Each number is 128 + 32 x the weight over its row's rms, rounded and kept within 0 to 255. Layers, rows and columns count from 0. Numbers have three digits each. The size before them is the row's rms in percent of the matrix's.

# layer 3 attention output (transposed), 320x160, rms 0.0958, rows 274-287, columns 32-63
073:124104113127164114140100137176128152123146097123147129147187149171121119116121131148127127187125
068:107130100094127092093136140098132137143149154155118145143128148170184070154142136075100163083172
038:186113121092141145103155167129117123193108123136122119169158120166113112119120127155132143151124
073:205110138080126049151121105154141101104110179127120138111179080152065161143094084181127158109063
079:083124169151104158097128113112120122163176135169125127096102146135142129114145036141156092183127
052:218114143141123105121149110135150064086119137118124120163115151089128116147093125170063148085096
069:137118091073146152111119137056110088130094145128141111130078089131193073128067188077108171109127
071:092132145151161132121148164143148191143164127088150128116101172165159086097137086096174129155164
082:066121120112167127102153119123153205157136132125187139133109178184169112099098091106150096150174
092:168136085122175136124128175086141089096095170101103146133097094106153142115098195064113160076124
062:194134068108156119152109096103172100147131140098089113124151096141027121126137170211090139156083
053:167118097094121071112154109178119160117167137100159140123189113152128116116133118164146117141107
094:064115135107120156110147120156112188156143123143178102142106164174185109112092030096138089167164
075:189091084053096118106114118159091107151112114143154180129137119152119104154123158134098130142071
# layer 3 attention value, 320x160, rms 0.0375, rows 275-287, columns 32-63
083:067123116137115185098129163198138196076113161121160155213111106131094118106146143127167075167093
064:143158099162117125151094149044050059134098129175148105137114182125085104193137099142141094156112
079:139064128167143152167089194117099128126097106140090185141060120177098113159111125137135074170191
082:167115119154212134124148136128116015105101105100126120104126144165123194135107126115099195113115
073:119131175141099165112101181090126164192104134111155103051143150204151142101101161144130141130157
084:071165185213082143047158088156173215123138165099152138143137172085135189137191139174129089097175
077:133157141135143124122128128084086112098097133188088116133189112146136200134168125148155083093108
077:164143092154110142088098186181142093094116180222092126137164088100140092134188166117143150136094
092:100219142131079116156131072141147224187165102075157136128162146091167151145106157149103100132176
068:069117190179167140119160159133130091110133053154116105121105180138158127127152108102145143126162
075:131109157145150141166128195087131116132091081133068175084125128154133161095103148092058123161131
092:187153146156143101135123134142112063074110154164126153130132101082147158075144158120138186137079
084:045177159172117133130152173161137117113123148137154111172125124120152133164145060149121107119127
# layer 3 attention query, 320x160, rms 0.0348, rows 288-315, columns 32-63
123:118116062127126100113126219155150172090109126185172144106126121092145150109156173134140107149049
094:108103133168185118035116144162188202084120098119100129138074170121105134123110102119175112131159
098:060098141140172140132098141141173117109155122134112129172070113080181142122185114076105121101110
096:099114125149107174164129074119119134178085104131176132105154177154101106117146134113113126173178
121:133163111153130121129137176135080132039158097139103135135135178113170129105135112086099131143075
135:161125148060113123141092115096218119127110152109094097116092081157139139170082128145102147152114
108:146198124091089132144137096104061135162101161095151184135127139140105098150103134164123142142150
108:169159097130106092141167142100140027140091180101156116110119088130133115135111161123117185182143
105:125113159121125096159143133175174093122163119129091135107107099110100145158077073176126111072152
109:114093094127132127161169166135110095063147091125090155139095166097131123087201132061147148163091
117:176130153118142095145130154129122073105138118135115074119186113171114114142077127117127140138128
113:127097113109120190060107149157114163091125116136201175055112119070084133110177144058105120122107
103:143122185096181099084103100142165121136161125121063082168109060103137152126101121122106150103129
107:157112099135146094080111118088059123102151148150100107124099135105148145113108127110186134105128
107:159147137112169104187111105136150112135139121111135058126114108184185097142078147119135154163128
136:113116135130066145091099128137163172150145135119177138112135089129063069171110122163137104135177
125:125110102111092139127110104077144136185118091125208171138141100120102112134163129173125131168141
102:149146139131181136126127132134185111113127136135070119122133131156137101114001106134096070144142
109:119134079148064139124112201167147160085139104107134123140142128076096150108145117139163092107079
115:136104115151123126099107132191119101040155114115071101148128125075110141161116074146095158084073
128:119114126162093167088091162159123201078137107132196114089123136072149183102202129064098119141094
108:160119158127104128113123124154182172155160139077147079153111048138124138133099090141072114090116
107:137126090145112108098153141107128078060111163083125107107135147118135085075145162120106203116123
128:088080151156143156120154137164089068102173116101082096126123160123128136139191129066141166089140
112:143205093147123141139089129089112159161050139156183146085136137136107121106130156072169142179147
107:169114121109043151170108133092131126139079158163152174111161145111104107107153179111160129129145
111:107104120116164097098083174174106087089183083126091125141091112064148152164185120140160146087096
098:153141152120141088131112133180132175096180125110122092141090133072145173091095088131192136117094
# layer 3 attention key, 320x160, rms 0.0361, rows 288-315, columns 32-63
109:167180147112099130134083111086113119049102141201152135128162172125152104131149106084080123146110
098:149127158148129134096148106154073134050105065092173124126139152143128072145071076091090140121192
105:176120113126128122143146054083130114120101106118128096121130109150208156118123112052119149116159
094:158148132130118170097114129107146115129147120109105163194162140143094128155154178131175109079120
116:172176147112141075182131102109144112079078126118141143105110173121218116099106128060093166107114
108:079112127161135143137115208112145147146121175109133155104107084152099138151135119168116117161142
100:095143139117160167140107184123126117167164133124108148146109095106090122115129166182176112128147
109:136065090154149129166075155122140177217146160163161113112067140089095163123111146147152152120074
109:113156164140164079124141150157071111091089104105109099169125165119195092190087074102066143112132
098:163161149137155119155128094080176105080103148201136109123099145118202153071073139095094165142109
111:090137117169152074151105162155136179141164163179144081097104142100153114101069137124099123231092
104:167179104084100135111106109122145108107127141173123156115183165142161132092111102133096140079111
092:128029100123114123146157095103121104144154126093100109119103119141183106094075110113094139130142
099:145135117105113127154085096113156107170103097152159132126103145049178156144111139079112139152112
106:064100161128140197168139164086155139200139172130114145105102112122138153081151147195134093165117
115:127111156142127157079106156181114118098136093096109136163174140157039068148144080186135117114107
110:112099119158132121103079125138154131120160125127130168149168097170072067157165145222199106080124
104:160202133123118069123144147172146142156121113114174079117123131162142125116120078091059115169143
106:152180146142130088095166151141107077089122095177121150140156130161146085123101115078058132146084
117:158156097084115062133102087124118109068125094141162122084125133111185124143100077095080146134104
106:187164117124109147147089097047153155150128144144150147125136130088155165107082115079091134102110
108:153098118143099082092141123168079113123129054084163107099136123166107084146110091091080084151140
108:167125104104087165153109115069179121134128157137105124143096148084158147076110180131116136131124
110:172139142138116093148114113101150105137151117122157111136113153145146139146123101089113158090107
110:153185162149097193132140146140124153167136158168092135156145091139056115105166176175168068150137
113:147126128110151154082125154128117145126117152169112164155166099087095148129136153163155105103138
115:098161120111096108134092125102089145082109078140186124103099125139186123148123123140045153140131
110:110166130131101078175093131141094106117104106128139125090137131160164113108089081066077160170122